Weights of a small GPT-style language model, trained from scratch on English Wikipedia.
Size: 15 layers, width 320, MLP 1920 GELU, vocabulary 4096, 24.8M parameters.
Training: a variant of SOAP for these matrices, 660M tokens.
Each number is 200 + 30 x the weight over its row's rms, rounded and kept within 0 to 999. Layers, rows and columns count from 0. The size before them is the row's rms in percent of the matrix's.

# down: layer 6 MLP down (transposed), 1920x320, rms 0.0925, rows 1198-1250, columns 0-63
# up: layer 6 MLP up, 1920x320, rms 0.137, rows 1199-1250, columns 0-63
down1198,099,203,186,204,193,228,203,241,176,213,194,171,203,187,209,162,174,200,181,182,186,152,220,194,193,251,203,179,256,192,242,238,191,245,171,191,218,240,197,216,199,206,177,218,194,191,194,223,236,222,242,185,246,203,170,194,229,195,283,212,239,220,142,198,196
up1199,101,204,250,187,176,196,266,176,192,159,188,173,178,176,233,188,178,262,217,195,189,181,172,223,194,165,153,215,153,177,254,224,217,190,223,221,212,191,194,174,226,211,214,193,189,161,214,173,251,207,247,187,173,228,218,198,149,257,152,199,162,236,229,195,194
down1199,111,191,228,223,183,215,211,289,270,239,196,224,183,247,168,181,218,228,125,247,161,196,193,199,195,174,260,186,147,216,197,189,212,230,200,260,247,185,177,207,201,157,168,210,188,191,181,143,207,226,215,147,237,246,182,188,180,175,252,194,139,197,215,193,287
up1200,101,136,228,137,249,193,259,173,214,181,185,221,218,224,229,209,169,223,180,247,196,199,249,251,165,181,234,150,197,140,261,199,193,274,169,218,209,215,206,176,193,169,152,244,177,214,213,228,155,174,230,178,198,265,238,212,220,230,225,185,190,203,187,208,223
down1200,095,183,233,201,195,202,194,179,146,241,187,228,237,264,145,174,211,231,212,163,173,204,206,189,178,144,189,202,192,239,198,133,172,225,199,258,226,170,239,188,166,145,217,185,284,202,182,261,202,232,209,212,226,249,208,179,247,180,193,253,211,182,259,184,178
up1201,089,238,194,189,180,200,207,206,197,232,213,211,198,181,206,171,126,201,237,171,165,248,184,203,200,169,205,249,197,219,211,221,192,220,186,190,189,190,179,157,179,200,234,234,183,164,168,100,202,227,178,173,132,188,229,235,218,141,204,184,142,271,190,212,216
down1201,085,204,181,173,209,201,219,185,195,223,217,161,168,200,218,242,226,218,139,177,226,173,156,205,169,185,205,220,175,149,212,202,186,171,198,254,151,190,213,212,169,206,168,109,213,234,199,302,168,262,221,182,198,205,199,220,174,208,202,188,218,144,183,178,190
up1202,108,230,184,173,175,169,226,205,266,189,216,227,197,171,244,177,221,147,232,282,253,157,160,235,201,243,199,160,206,181,178,197,209,212,203,266,149,207,196,177,188,279,230,229,168,224,221,243,216,195,214,214,221,159,212,208,239,156,226,201,190,209,203,232,181
down1202,109,248,224,196,208,191,184,173,219,191,178,201,199,128,212,156,173,144,224,181,172,271,221,195,205,236,204,215,196,145,212,181,202,143,163,144,197,249,162,213,212,186,193,219,170,162,164,237,186,211,157,151,153,209,227,198,214,187,234,223,271,197,188,224,188
up1203,107,185,199,201,218,159,174,195,216,244,150,207,221,221,234,214,200,194,190,144,229,154,133,200,175,185,197,275,204,188,201,182,154,207,207,219,154,236,215,202,189,226,174,182,236,181,176,179,175,222,181,216,166,222,135,198,175,227,213,209,211,230,221,191,158
down1203,114,223,204,194,219,188,206,213,201,231,197,206,257,148,235,210,164,245,215,155,179,239,198,193,188,195,244,189,208,151,170,174,191,152,228,221,236,260,231,204,187,195,151,199,176,137,205,160,196,239,180,175,191,193,171,145,212,183,205,215,238,149,197,208,200
up1204,085,209,186,187,173,202,226,171,158,272,189,240,228,165,185,162,216,258,244,187,182,220,203,194,206,209,176,196,184,182,226,179,171,144,172,245,225,179,186,158,183,178,176,240,170,219,212,253,217,224,200,186,181,199,187,180,182,151,194,174,166,235,243,218,212
down1204,089,159,146,213,170,192,217,264,189,196,233,139,140,230,224,225,159,189,142,234,190,206,189,202,247,190,235,229,181,204,234,207,215,245,219,244,143,166,203,200,202,231,219,190,211,230,182,175,166,194,204,218,140,194,178,154,179,165,181,206,273,193,188,201,163
up1205,101,225,245,170,182,195,200,154,229,153,190,289,225,222,237,172,157,233,235,205,159,188,201,169,154,197,208,221,199,187,251,227,179,149,136,204,197,198,163,225,214,236,234,156,201,207,221,177,165,171,222,165,133,190,188,258,192,178,217,187,241,182,168,219,196
down1205,100,190,177,208,203,217,219,200,244,204,184,181,299,201,211,179,177,168,165,168,187,208,206,198,174,249,198,159,223,204,94,206,164,201,214,251,209,217,199,168,205,155,188,197,231,227,170,225,235,262,211,198,229,206,253,203,201,211,172,194,204,155,204,248,247
up1206,098,150,201,137,172,160,205,195,162,168,153,227,242,253,221,168,164,216,208,183,170,170,158,215,132,227,235,198,233,243,252,240,259,210,196,206,187,202,147,237,205,202,154,186,137,176,151,208,206,182,176,196,179,215,203,201,168,175,224,206,159,210,240,206,165
down1206,092,165,181,191,208,203,189,219,200,180,171,226,195,240,136,186,240,153,225,177,136,214,204,153,227,181,236,203,187,185,202,192,179,172,226,210,182,220,221,151,209,184,249,185,178,203,215,227,207,194,175,218,227,202,186,233,199,199,156,209,240,231,237,165,231
up1207,103,198,149,153,173,205,183,191,199,122,236,177,230,184,161,184,190,240,148,191,172,208,245,196,220,218,180,163,217,246,190,229,196,241,189,139,237,182,217,140,235,221,160,204,166,155,185,233,196,232,269,208,238,210,162,191,179,225,243,208,182,151,240,189,247
down1207,112,181,208,180,147,187,203,240,184,130,191,201,206,182,122,192,204,157,141,211,217,166,161,198,223,268,164,222,278,214,232,232,216,224,218,181,156,203,223,198,147,193,187,166,234,151,217,203,185,215,195,203,262,210,214,250,233,204,239,192,197,195,179,141,199
up1208,094,181,160,189,184,196,185,206,215,202,190,160,162,190,191,188,226,172,182,214,271,194,152,177,223,258,197,274,202,182,213,167,202,214,201,214,190,196,199,207,190,199,229,177,235,217,158,150,217,221,212,161,208,197,185,215,220,207,153,188,216,195,220,202,248
down1208,095,199,200,149,227,165,206,209,155,150,211,231,174,224,148,248,207,203,217,212,195,215,208,212,167,217,264,135,196,230,203,240,217,233,165,183,169,218,144,193,250,220,171,236,226,210,218,238,171,182,220,260,249,162,202,210,159,160,216,201,157,163,223,140,221
up1209,096,152,212,213,221,179,165,227,180,180,192,174,241,210,166,164,205,172,197,206,183,248,185,183,154,207,213,192,233,192,211,245,187,195,182,176,222,210,229,211,220,215,229,143,194,239,237,187,230,227,232,135,145,247,156,164,212,202,202,258,228,164,217,261,206
down1209,096,214,230,162,178,165,217,179,186,168,257,244,171,196,223,224,249,247,185,156,231,184,180,194,188,213,189,202,158,202,181,248,256,210,215,220,207,248,198,198,246,170,197,213,191,199,175,207,176,191,190,196,174,191,133,174,205,176,176,192,245,148,205,203,219
up1210,099,236,172,113,179,181,195,220,189,199,216,140,188,163,160,228,177,154,209,230,182,236,220,202,163,257,187,168,202,186,230,258,203,226,258,222,174,215,219,165,216,247,252,181,246,242,144,166,237,251,180,194,193,226,182,205,163,176,184,210,189,223,180,194,239
down1210,098,196,187,233,187,167,190,211,221,210,205,194,195,148,266,226,205,134,206,184,137,171,214,211,204,168,218,205,194,148,189,167,224,156,193,155,191,223,192,228,263,211,214,209,230,201,205,163,202,148,180,209,178,201,154,196,214,186,261,219,195,193,168,208,232
up1211,100,212,217,188,200,192,253,260,218,246,240,171,189,236,227,156,201,215,188,227,252,239,236,181,190,179,199,245,233,200,165,248,203,185,217,202,223,173,160,191,173,192,253,139,178,162,179,150,212,200,253,112,168,173,221,199,206,197,223,218,245,185,143,183,141
down1211,095,228,204,162,223,200,173,226,197,170,196,232,175,184,192,218,227,233,242,217,165,218,194,149,184,151,167,265,169,248,208,186,137,245,203,225,171,172,204,185,146,169,197,244,226,206,191,213,151,201,150,277,184,200,194,197,224,222,188,227,185,223,211,224,166
up1212,105,187,215,163,182,192,182,169,202,205,215,194,160,221,231,157,198,154,172,233,235,189,248,169,154,185,250,184,163,218,230,196,198,212,193,245,204,152,263,188,196,193,197,209,164,152,220,158,148,216,185,192,198,219,243,182,219,193,230,243,222,248,224,195,191
down1212,111,220,176,196,228,201,200,207,213,184,243,193,251,253,214,192,204,206,216,202,156,203,262,148,224,167,223,250,198,180,195,171,154,195,228,193,182,229,234,211,213,204,221,194,207,219,219,207,145,206,177,184,206,196,170,254,230,240,204,238,252,231,246,192,261
up1213,082,204,165,225,187,195,206,225,252,186,200,162,192,180,198,223,248,205,228,158,190,215,160,200,206,193,211,199,178,159,180,140,174,135,222,175,210,206,188,194,192,179,195,193,217,175,195,189,207,214,159,186,198,233,130,150,237,228,221,171,218,190,216,216,229
down1213,090,288,264,141,213,176,245,172,249,228,193,212,173,168,165,234,195,202,218,225,195,232,214,188,250,215,186,220,197,191,222,198,231,221,179,208,227,203,197,168,196,220,178,233,205,227,214,205,200,211,214,265,257,151,227,243,209,202,183,213,213,219,171,166,186
up1214,098,198,206,215,200,222,186,188,231,218,202,207,148,257,191,186,187,163,173,173,174,169,192,191,188,186,228,183,224,183,237,256,214,224,174,160,211,222,187,197,173,212,186,241,233,212,172,146,205,235,156,184,214,188,170,164,169,242,188,223,185,190,131,211,159
down1214,101,222,157,190,175,204,188,187,142,174,176,206,252,139,242,183,195,247,126,200,135,206,179,205,197,221,211,163,194,169,149,175,216,217,190,173,196,225,223,187,198,275,243,167,197,219,181,182,160,208,155,195,232,192,251,190,180,124,133,181,149,173,191,212,214
up1215,096,217,177,225,168,190,193,219,204,150,191,182,209,171,197,189,200,202,196,171,166,191,178,258,222,202,197,175,167,196,197,169,186,180,248,157,246,195,164,172,222,189,127,156,208,213,137,254,180,185,232,197,223,238,176,218,202,199,162,186,226,205,229,239,231
down1215,085,197,221,217,189,217,203,243,179,192,156,277,194,167,231,203,214,218,263,231,223,213,158,183,165,193,248,206,208,129,144,194,193,197,180,175,144,222,221,152,132,264,238,277,174,174,175,207,226,187,230,239,165,240,240,244,201,218,174,189,178,250,270,208,268
up1216,101,226,151,212,224,189,221,167,177,221,190,208,229,197,213,226,155,167,234,234,233,207,183,190,181,174,219,147,145,191,174,199,179,181,236,211,246,189,195,215,132,193,210,174,198,252,197,177,196,154,162,181,195,210,217,236,197,197,190,187,205,241,199,215,160
down1216,113,232,199,220,169,183,148,180,166,183,177,200,194,170,222,183,164,112,212,188,181,270,240,229,194,138,192,183,223,142,198,189,181,169,200,176,210,194,180,183,187,243,230,161,199,215,188,180,226,202,132,192,242,173,197,211,158,167,232,189,193,205,179,173,217
up1217,102,153,240,150,188,224,162,199,166,200,282,222,213,195,185,214,245,220,206,183,185,203,205,269,148,167,200,193,193,162,205,217,224,197,162,254,190,180,191,218,129,203,194,233,191,222,203,223,211,211,197,237,218,181,206,204,200,213,139,185,147,165,200,179,234
down1217,103,208,255,163,171,230,229,191,176,218,214,182,170,211,231,215,163,151,189,247,226,176,156,184,193,200,201,231,245,218,229,175,225,245,186,185,205,196,227,169,163,180,214,193,203,228,212,178,144,160,197,231,185,199,201,242,186,191,213,168,209,162,214,270,234
up1218,104,170,162,179,174,198,162,213,258,223,212,203,213,140,237,209,198,216,159,208,171,154,234,199,243,224,194,203,247,219,220,153,164,167,190,254,184,217,147,217,198,187,211,237,182,183,221,160,183,143,194,219,244,162,195,203,214,183,224,172,184,170,223,227,215
down1218,094,225,220,199,197,186,163,218,237,189,186,244,151,242,147,215,223,236,195,244,214,253,230,214,202,179,206,209,213,124,153,229,207,156,226,265,207,204,232,230,192,185,205,219,149,175,198,222,238,203,192,190,189,243,202,176,172,192,218,143,253,184,203,172,165
up1219,103,197,178,190,194,197,225,258,197,167,224,173,197,196,134,156,198,206,206,218,247,213,200,130,172,242,220,209,245,220,213,179,210,219,192,177,229,190,171,207,163,224,170,203,174,219,202,203,203,241,199,166,172,213,166,221,252,198,196,217,165,188,249,246,123
down1219,105,182,224,135,226,197,151,232,217,201,179,191,232,164,179,166,261,214,167,207,201,180,154,156,170,199,146,233,177,215,220,222,207,206,231,171,143,227,156,228,225,204,199,197,215,181,164,199,166,159,225,198,217,164,218,126,190,226,205,223,198,167,228,180,211
up1220,101,219,142,209,183,213,224,208,190,192,180,210,166,240,189,203,176,202,129,187,169,165,167,184,246,208,201,157,165,188,190,207,239,193,186,213,237,197,193,131,185,213,210,207,176,198,220,142,204,127,214,231,221,172,176,242,178,203,187,160,233,206,220,145,155
down1220,096,192,148,161,211,217,142,201,216,203,157,209,223,165,190,194,239,198,211,197,209,168,253,199,177,259,182,217,272,208,182,249,191,169,188,237,179,199,194,129,242,193,176,233,254,187,226,195,201,238,217,178,249,218,177,186,113,221,181,221,204,223,180,147,174
up1221,100,211,200,226,230,171,216,217,156,159,165,174,178,220,225,189,242,194,192,152,190,256,200,205,204,171,209,186,236,198,206,191,180,203,180,189,257,189,205,194,233,189,173,168,224,225,166,244,222,230,211,182,196,177,222,260,180,159,223,186,211,221,170,241,236
down1221,104,176,230,203,257,214,229,163,171,143,212,206,169,242,196,217,242,207,189,168,157,210,198,206,236,205,226,174,197,180,266,155,162,194,203,202,190,157,164,219,198,264,214,241,186,184,117,185,187,233,171,191,170,139,207,192,133,216,194,222,155,229,194,187,197
up1222,082,195,161,225,235,186,219,200,168,188,184,235,174,191,224,229,164,239,214,148,177,234,193,189,232,228,135,184,196,252,220,209,209,192,148,232,204,238,154,197,252,190,190,226,195,171,220,182,207,172,248,198,148,170,205,240,144,195,192,227,160,214,182,208,233
down1222,089,230,217,166,170,214,200,235,222,217,235,221,168,208,240,239,210,218,215,243,215,266,132,188,193,217,179,227,215,243,162,234,147,192,209,177,196,246,250,200,211,203,211,264,214,197,197,207,176,263,174,212,202,222,171,230,243,225,221,187,231,188,194,215,227
up1223,105,205,211,239,237,201,197,185,175,216,194,214,183,195,210,207,248,160,204,200,195,192,185,209,153,214,187,254,197,211,192,152,261,252,196,150,187,237,159,188,197,199,171,177,198,235,165,162,163,215,139,223,263,253,198,193,240,242,242,228,175,222,232,177,250
down1223,113,218,199,206,213,234,159,235,232,249,175,230,205,194,173,215,188,184,191,209,209,182,229,187,179,183,173,238,253,212,229,235,204,170,181,174,215,237,215,201,138,162,237,204,147,181,207,206,178,173,180,163,238,238,213,244,261,208,186,255,148,191,182,201,196
up1224,100,219,166,196,224,187,168,217,225,273,197,143,181,179,211,211,182,203,200,151,255,216,193,211,186,117,171,242,223,222,234,265,202,183,207,203,219,210,134,199,201,166,188,221,176,157,200,185,195,202,189,242,155,218,218,173,150,202,184,161,126,165,197,152,151
down1224,101,150,267,212,210,242,205,159,216,201,227,216,271,179,211,210,212,198,205,168,211,191,196,216,155,199,159,197,229,227,269,202,203,207,235,250,162,220,168,177,173,178,164,207,162,136,249,199,197,204,175,196,225,243,141,192,228,188,167,246,210,159,217,185,188
up1225,109,199,179,218,178,231,190,220,162,259,202,194,203,148,151,275,149,221,227,213,185,164,203,210,121,233,158,176,238,255,230,218,169,175,175,114,183,205,192,175,229,158,238,193,218,247,207,192,156,187,223,215,222,164,173,198,194,150,210,277,192,252,165,178,242
down1225,109,196,166,149,246,183,157,214,249,146,193,208,207,257,189,173,242,170,194,211,227,264,190,195,184,243,164,215,209,195,203,149,105,231,220,184,190,220,191,164,159,204,153,176,221,274,207,189,225,184,154,211,140,159,199,187,176,227,214,155,220,175,202,306,172
up1226,097,219,196,219,141,193,164,187,176,174,202,198,250,205,218,205,234,224,211,173,234,105,233,214,197,199,161,202,175,174,253,181,180,238,175,217,181,168,187,205,255,171,209,201,223,197,205,229,197,240,222,203,217,215,195,214,176,197,139,192,196,178,179,232,243
down1226,092,233,222,165,222,212,194,270,223,202,208,187,153,138,205,228,170,173,187,178,197,249,234,165,177,234,203,189,210,203,193,204,214,204,212,164,167,187,277,223,194,227,196,276,237,209,186,174,191,200,184,218,201,191,188,216,230,169,244,211,222,206,242,148,154
up1227,083,198,179,254,221,192,190,167,145,211,218,196,246,254,188,232,152,191,232,162,201,188,147,130,185,195,175,249,193,191,216,199,232,210,218,198,195,149,193,204,198,197,228,188,234,212,211,203,182,237,200,174,251,174,185,215,197,200,100,180,194,202,218,225,192
down1227,079,184,165,157,149,198,181,218,217,216,249,156,174,197,231,224,220,172,208,246,200,167,186,230,254,184,213,193,213,224,182,182,197,166,165,214,187,272,236,247,205,257,217,168,149,195,159,210,168,206,188,186,131,272,218,228,200,208,225,219,201,238,156,201,194
up1228,102,224,213,177,206,190,204,254,255,205,196,161,157,196,225,183,194,168,162,187,191,207,233,268,203,217,232,223,145,204,200,242,192,186,156,235,248,178,200,234,230,249,219,210,202,182,206,211,212,136,216,227,234,185,210,223,214,216,188,157,206,170,190,145,214
down1228,106,133,201,145,191,231,147,206,229,185,162,235,209,181,179,227,238,231,243,186,211,218,220,204,259,191,236,207,231,152,231,212,206,235,231,190,173,199,215,191,160,185,128,206,177,194,176,173,126,143,222,189,211,194,164,218,214,188,219,220,153,218,128,192,234
up1229,099,272,222,242,164,197,202,230,226,143,210,214,245,194,162,257,219,200,196,184,166,183,220,208,161,212,217,202,246,237,183,232,251,229,239,203,187,218,206,214,210,193,179,190,190,142,154,203,184,189,215,161,220,186,209,247,222,212,188,200,168,213,230,209,212
down1229,109,212,136,208,180,164,223,228,176,194,211,164,206,221,251,206,190,211,210,189,230,202,203,213,212,216,234,195,243,157,198,225,194,174,218,166,192,197,195,186,160,204,189,241,192,205,208,164,268,172,229,121,284,201,217,237,229,201,178,179,177,212,234,168,190
up1230,094,181,224,152,185,187,277,190,167,160,213,156,154,220,216,215,203,215,226,203,168,230,189,190,238,188,201,235,184,211,162,187,240,257,207,213,191,213,206,232,206,222,194,177,209,188,216,176,142,182,209,190,244,225,221,209,242,202,285,150,175,217,217,181,213
down1230,107,205,251,205,177,187,217,203,299,206,222,228,238,231,215,227,234,176,256,219,189,260,193,142,268,228,261,201,203,178,146,197,153,133,210,153,203,212,186,217,240,231,191,238,149,166,226,186,164,194,172,217,198,195,189,167,228,224,197,227,178,230,211,292,181
up1231,101,237,191,196,171,222,188,185,202,138,241,156,204,217,182,186,175,177,190,214,176,145,242,207,197,175,202,201,176,210,159,203,177,152,189,225,130,250,213,146,190,207,236,160,179,180,150,153,205,204,203,171,240,186,264,181,189,210,218,203,271,235,248,174,174
down1231,094,213,185,250,150,154,151,189,203,214,215,219,228,232,182,269,157,231,207,184,180,139,269,159,206,208,204,195,187,227,222,277,171,196,192,180,259,223,228,188,203,222,172,197,204,206,173,187,198,202,158,182,161,229,215,253,217,219,188,164,208,233,177,181,209
up1232,088,192,201,189,188,233,179,209,230,168,202,239,258,183,263,216,190,243,229,215,191,259,217,201,272,179,214,169,239,235,173,208,195,213,195,213,223,152,201,219,257,225,168,223,196,231,209,137,220,186,203,198,225,214,165,186,159,186,204,150,251,181,217,162,202
down1232,089,206,227,220,204,206,151,205,185,201,179,193,222,235,203,218,184,183,196,198,159,234,169,187,207,218,212,215,177,244,147,260,190,168,176,228,175,240,161,212,161,164,195,188,198,206,173,239,230,179,173,188,171,206,216,230,195,181,213,195,145,214,212,213,218
up1233,101,199,193,156,192,236,191,216,221,171,167,207,191,200,131,254,172,170,186,182,218,204,194,204,198,224,167,187,229,212,207,171,225,162,200,229,143,221,222,191,211,194,142,219,203,177,200,177,186,206,197,153,153,211,148,206,249,178,227,173,143,132,238,234,143
down1233,103,179,213,225,218,221,182,193,249,202,218,192,180,251,217,137,200,236,210,208,224,145,226,209,158,187,191,202,215,204,195,203,280,193,193,196,233,164,253,267,175,162,234,199,194,195,157,230,236,229,160,188,143,205,165,238,139,243,161,200,209,242,221,194,245
up1234,091,251,170,212,230,141,243,243,204,195,216,178,187,192,231,177,206,239,193,210,171,225,214,215,217,199,178,241,150,188,225,208,187,182,219,203,238,164,203,217,225,157,213,228,236,178,186,198,191,180,257,231,224,229,125,154,193,190,185,228,217,199,187,234,189
down1234,075,156,221,163,174,234,181,202,158,197,222,198,206,183,179,224,235,210,246,215,180,173,199,145,190,213,157,203,246,186,161,219,230,206,204,232,213,244,231,191,186,227,168,171,179,234,176,210,212,195,171,217,167,191,193,240,213,210,227,181,205,207,193,204,203
up1235,092,212,143,206,187,214,226,224,193,238,200,193,179,233,163,217,203,206,247,229,229,190,187,259,182,254,213,177,227,238,233,256,130,231,216,197,253,233,226,219,179,213,180,166,280,186,199,185,233,234,190,233,220,164,234,153,189,201,206,249,227,247,207,136,248
down1235,089,191,166,185,201,202,194,165,217,205,163,216,214,221,221,199,216,202,145,213,174,209,247,177,213,174,189,188,218,189,201,215,139,175,249,211,180,171,197,217,215,235,241,225,191,256,191,182,152,234,201,182,140,211,237,221,162,172,208,172,261,133,241,189,203
up1236,099,234,239,240,275,191,208,224,187,172,201,222,197,178,193,145,197,195,184,202,189,156,181,197,227,185,189,182,163,224,198,189,213,216,189,219,186,151,229,205,174,204,150,220,196,172,179,198,206,191,202,169,201,213,223,209,184,216,229,276,161,177,143,243,182
down1236,091,225,165,162,164,204,169,163,192,164,192,244,216,210,230,200,204,199,231,233,211,160,260,211,142,163,202,166,208,160,180,192,163,197,215,150,176,202,243,164,119,204,227,204,159,253,167,163,237,249,166,156,185,219,219,200,173,153,205,161,187,205,155,232,178
up1237,105,191,229,186,233,184,230,163,166,197,183,238,155,202,216,220,179,148,204,175,258,243,197,229,171,214,191,149,189,223,220,213,202,191,251,211,175,229,210,179,173,189,176,199,190,187,225,202,208,178,179,180,216,224,217,151,201,248,260,207,209,218,158,139,222
down1237,094,165,177,158,185,222,231,210,254,189,184,188,142,198,189,207,158,238,157,219,195,161,227,276,146,207,189,239,177,199,232,196,148,186,180,228,165,159,239,231,173,215,206,158,174,246,192,202,212,222,223,192,166,178,246,234,188,230,204,211,184,243,171,195,209
up1238,101,150,179,221,138,196,206,241,197,234,202,198,222,238,184,209,152,196,172,148,199,174,201,142,164,184,165,228,219,194,245,233,245,243,169,137,214,194,234,184,209,200,182,182,179,231,178,222,196,213,221,176,153,181,216,223,159,208,149,195,163,177,187,175,191
down1238,100,270,244,216,178,166,206,201,221,164,165,157,210,249,158,169,213,179,213,210,163,223,189,237,131,191,223,166,215,196,228,262,162,234,210,253,186,205,229,156,210,237,207,178,175,221,183,227,231,180,218,201,146,232,226,188,206,203,198,197,169,214,182,215,198
up1239,094,254,217,200,211,184,216,200,148,221,184,188,171,154,209,160,207,195,227,214,208,152,132,216,199,179,224,190,213,208,200,215,220,186,162,197,208,232,164,200,191,211,242,238,245,212,232,202,242,174,170,155,204,168,199,229,170,196,195,167,244,196,198,236,216
down1239,083,189,194,171,180,221,195,202,161,162,219,190,197,241,228,228,254,201,196,228,200,218,219,194,168,220,191,219,212,212,213,239,225,228,245,191,198,208,278,229,236,226,185,242,176,216,181,203,218,151,207,217,175,269,178,212,216,151,192,270,173,161,153,153,215
up1240,102,185,185,199,170,168,171,247,218,200,205,184,221,154,173,206,182,208,209,252,199,226,170,211,201,182,209,243,191,182,182,204,230,165,268,148,190,194,167,197,273,161,230,171,214,224,207,143,189,165,226,230,182,173,225,170,155,221,168,181,228,161,257,224,188
down1240,101,229,212,189,147,204,164,232,184,199,216,232,213,183,166,170,195,259,160,252,220,133,196,155,188,188,192,142,199,218,189,175,190,186,162,182,253,215,133,164,207,201,186,179,196,165,173,151,212,223,210,156,219,276,248,221,185,236,216,204,237,185,170,191,194
up1241,101,229,158,220,212,223,204,198,224,183,180,237,180,198,191,196,119,190,164,190,165,207,205,166,191,217,228,256,240,149,221,165,175,214,163,207,222,208,154,210,223,247,210,217,196,206,214,143,184,216,267,220,154,140,219,196,195,204,219,231,183,240,179,185,248
down1241,099,182,225,221,197,202,205,178,196,193,242,181,216,215,231,187,180,206,187,213,242,188,195,230,161,200,155,214,187,221,165,195,188,190,185,223,241,209,124,183,256,242,229,203,156,205,233,155,190,215,187,181,225,231,229,181,200,186,206,215,190,231,220,171,206
up1242,100,209,165,173,209,185,242,198,186,238,191,245,179,228,210,166,196,204,222,228,225,208,197,163,242,159,150,208,224,187,222,249,236,211,217,230,169,170,211,197,250,194,225,245,169,208,216,204,187,192,182,205,192,206,197,164,207,272,201,211,130,211,171,198,196
down1242,098,221,226,203,228,179,224,146,249,163,218,206,240,208,191,172,258,186,229,177,188,237,170,223,138,222,217,270,177,176,178,180,151,221,224,162,208,182,161,193,205,193,205,136,195,223,221,250,188,188,207,272,173,238,242,232,252,229,232,216,200,207,201,207,174
up1243,103,193,226,171,189,199,219,187,232,226,234,204,207,181,189,226,216,187,162,244,227,217,170,220,177,180,170,216,242,230,191,276,186,242,223,214,191,191,184,225,135,166,195,243,226,195,261,188,201,204,156,215,173,181,163,203,258,192,186,158,177,188,178,207,261
down1243,111,230,151,216,201,205,260,225,194,288,131,175,209,191,186,201,189,151,210,249,188,222,188,236,252,192,150,195,211,225,190,188,249,185,191,215,216,219,173,180,175,214,188,178,181,174,199,273,181,152,224,195,179,148,216,235,175,171,246,191,170,177,123,190,220
up1244,101,194,150,199,195,234,201,150,182,221,230,226,245,191,151,201,226,203,210,139,224,199,211,228,220,252,201,216,198,255,219,165,255,214,144,201,190,232,200,172,186,221,139,159,213,180,185,193,210,220,215,194,179,199,182,161,235,244,185,230,205,199,254,159,227
down1244,105,183,193,117,173,200,221,185,212,227,174,222,161,188,233,235,203,215,247,163,203,251,209,193,267,249,191,191,253,233,189,252,198,190,173,192,181,176,229,196,173,160,227,177,208,168,192,212,207,167,221,223,198,139,200,125,174,143,190,192,135,224,221,250,223
up1245,107,148,220,149,217,169,204,179,188,206,174,184,182,240,208,210,137,179,210,166,209,165,156,170,200,250,228,200,158,165,192,207,160,191,178,289,164,194,230,207,192,212,156,183,185,173,165,212,199,203,254,184,253,189,206,204,221,228,208,199,163,156,207,154,197
down1245,117,146,212,250,200,239,166,222,195,226,154,215,176,226,202,204,288,193,202,184,209,233,217,214,241,181,218,218,207,173,233,226,206,192,159,251,251,203,181,237,213,181,225,172,208,181,129,213,185,202,221,150,231,215,189,198,243,215,219,212,203,203,225,202,251
up1246,097,211,146,206,239,246,199,209,236,166,239,167,235,176,179,191,194,173,249,218,192,181,197,247,225,188,235,205,162,219,222,150,176,190,220,180,234,153,231,188,192,192,205,212,234,171,265,194,252,155,197,200,254,202,243,228,136,256,202,170,194,214,215,180,233
down1246,092,240,211,225,211,193,207,159,177,250,178,236,180,238,173,225,201,213,210,197,157,215,172,166,189,250,225,230,196,205,188,151,209,156,217,256,190,202,241,212,205,217,165,168,240,169,202,183,223,151,202,198,193,159,250,199,222,189,194,208,184,129,216,203,227
up1247,102,227,173,270,184,174,224,196,147,217,222,196,182,174,197,198,183,235,196,189,177,243,202,216,177,202,246,200,152,171,197,255,201,180,172,239,232,222,184,203,210,224,283,193,227,190,205,278,226,240,209,145,218,280,226,201,209,220,184,155,200,220,189,163,205
down1247,099,184,148,229,154,190,233,184,166,195,175,218,229,193,216,218,249,211,243,229,220,208,204,203,249,190,220,201,226,196,204,154,260,195,223,200,188,218,163,226,195,235,190,202,190,243,208,233,200,206,213,204,177,217,122,204,168,194,229,176,218,201,184,210,204
up1248,091,200,192,214,209,210,203,253,209,170,200,173,198,215,178,219,186,230,260,182,206,220,154,231,150,190,151,208,235,202,187,221,254,206,218,252,150,176,221,193,207,182,159,220,191,190,186,190,260,189,228,225,219,179,152,209,151,216,223,200,213,200,256,209,220
down1248,081,196,187,211,200,172,209,189,226,198,248,220,179,214,225,243,211,129,126,246,153,167,190,223,229,219,226,176,202,219,212,242,164,155,196,269,225,226,193,146,233,184,222,157,216,220,202,215,182,173,228,175,167,171,238,141,167,171,240,141,176,200,154,243,236
up1249,101,233,151,185,203,163,208,166,173,233,214,183,185,189,193,170,204,180,199,257,203,176,228,222,182,218,192,207,222,136,218,141,222,249,189,180,166,221,177,189,220,233,176,225,243,216,212,201,211,139,172,196,173,161,234,233,147,201,191,179,209,183,186,178,194
down1249,097,195,259,205,198,195,193,225,224,168,191,209,213,178,256,202,207,176,164,241,196,191,199,204,160,190,228,178,244,161,189,245,187,173,202,162,183,197,229,182,235,203,211,196,227,207,142,219,214,218,180,181,193,224,244,177,202,199,222,206,142,228,216,216,244
up1250,103,180,226,172,220,185,188,225,200,188,201,187,182,176,186,144,198,199,181,205,188,185,188,174,239,186,182,235,200,196,234,212,175,212,173,168,147,226,186,232,198,197,201,188,208,254,195,213,193,162,250,161,226,177,198,191,233,214,200,244,147,164,245,161,152
down1250,113,173,190,225,212,156,204,261,158,181,200,245,218,189,152,166,205,182,200,196,200,157,202,171,229,214,236,161,264,150,212,127,162,225,210,195,208,270,216,224,234,152,165,170,213,213,237,208,212,198,213,213,217,234,207,210,192,212,216,220,173,203,206,229,161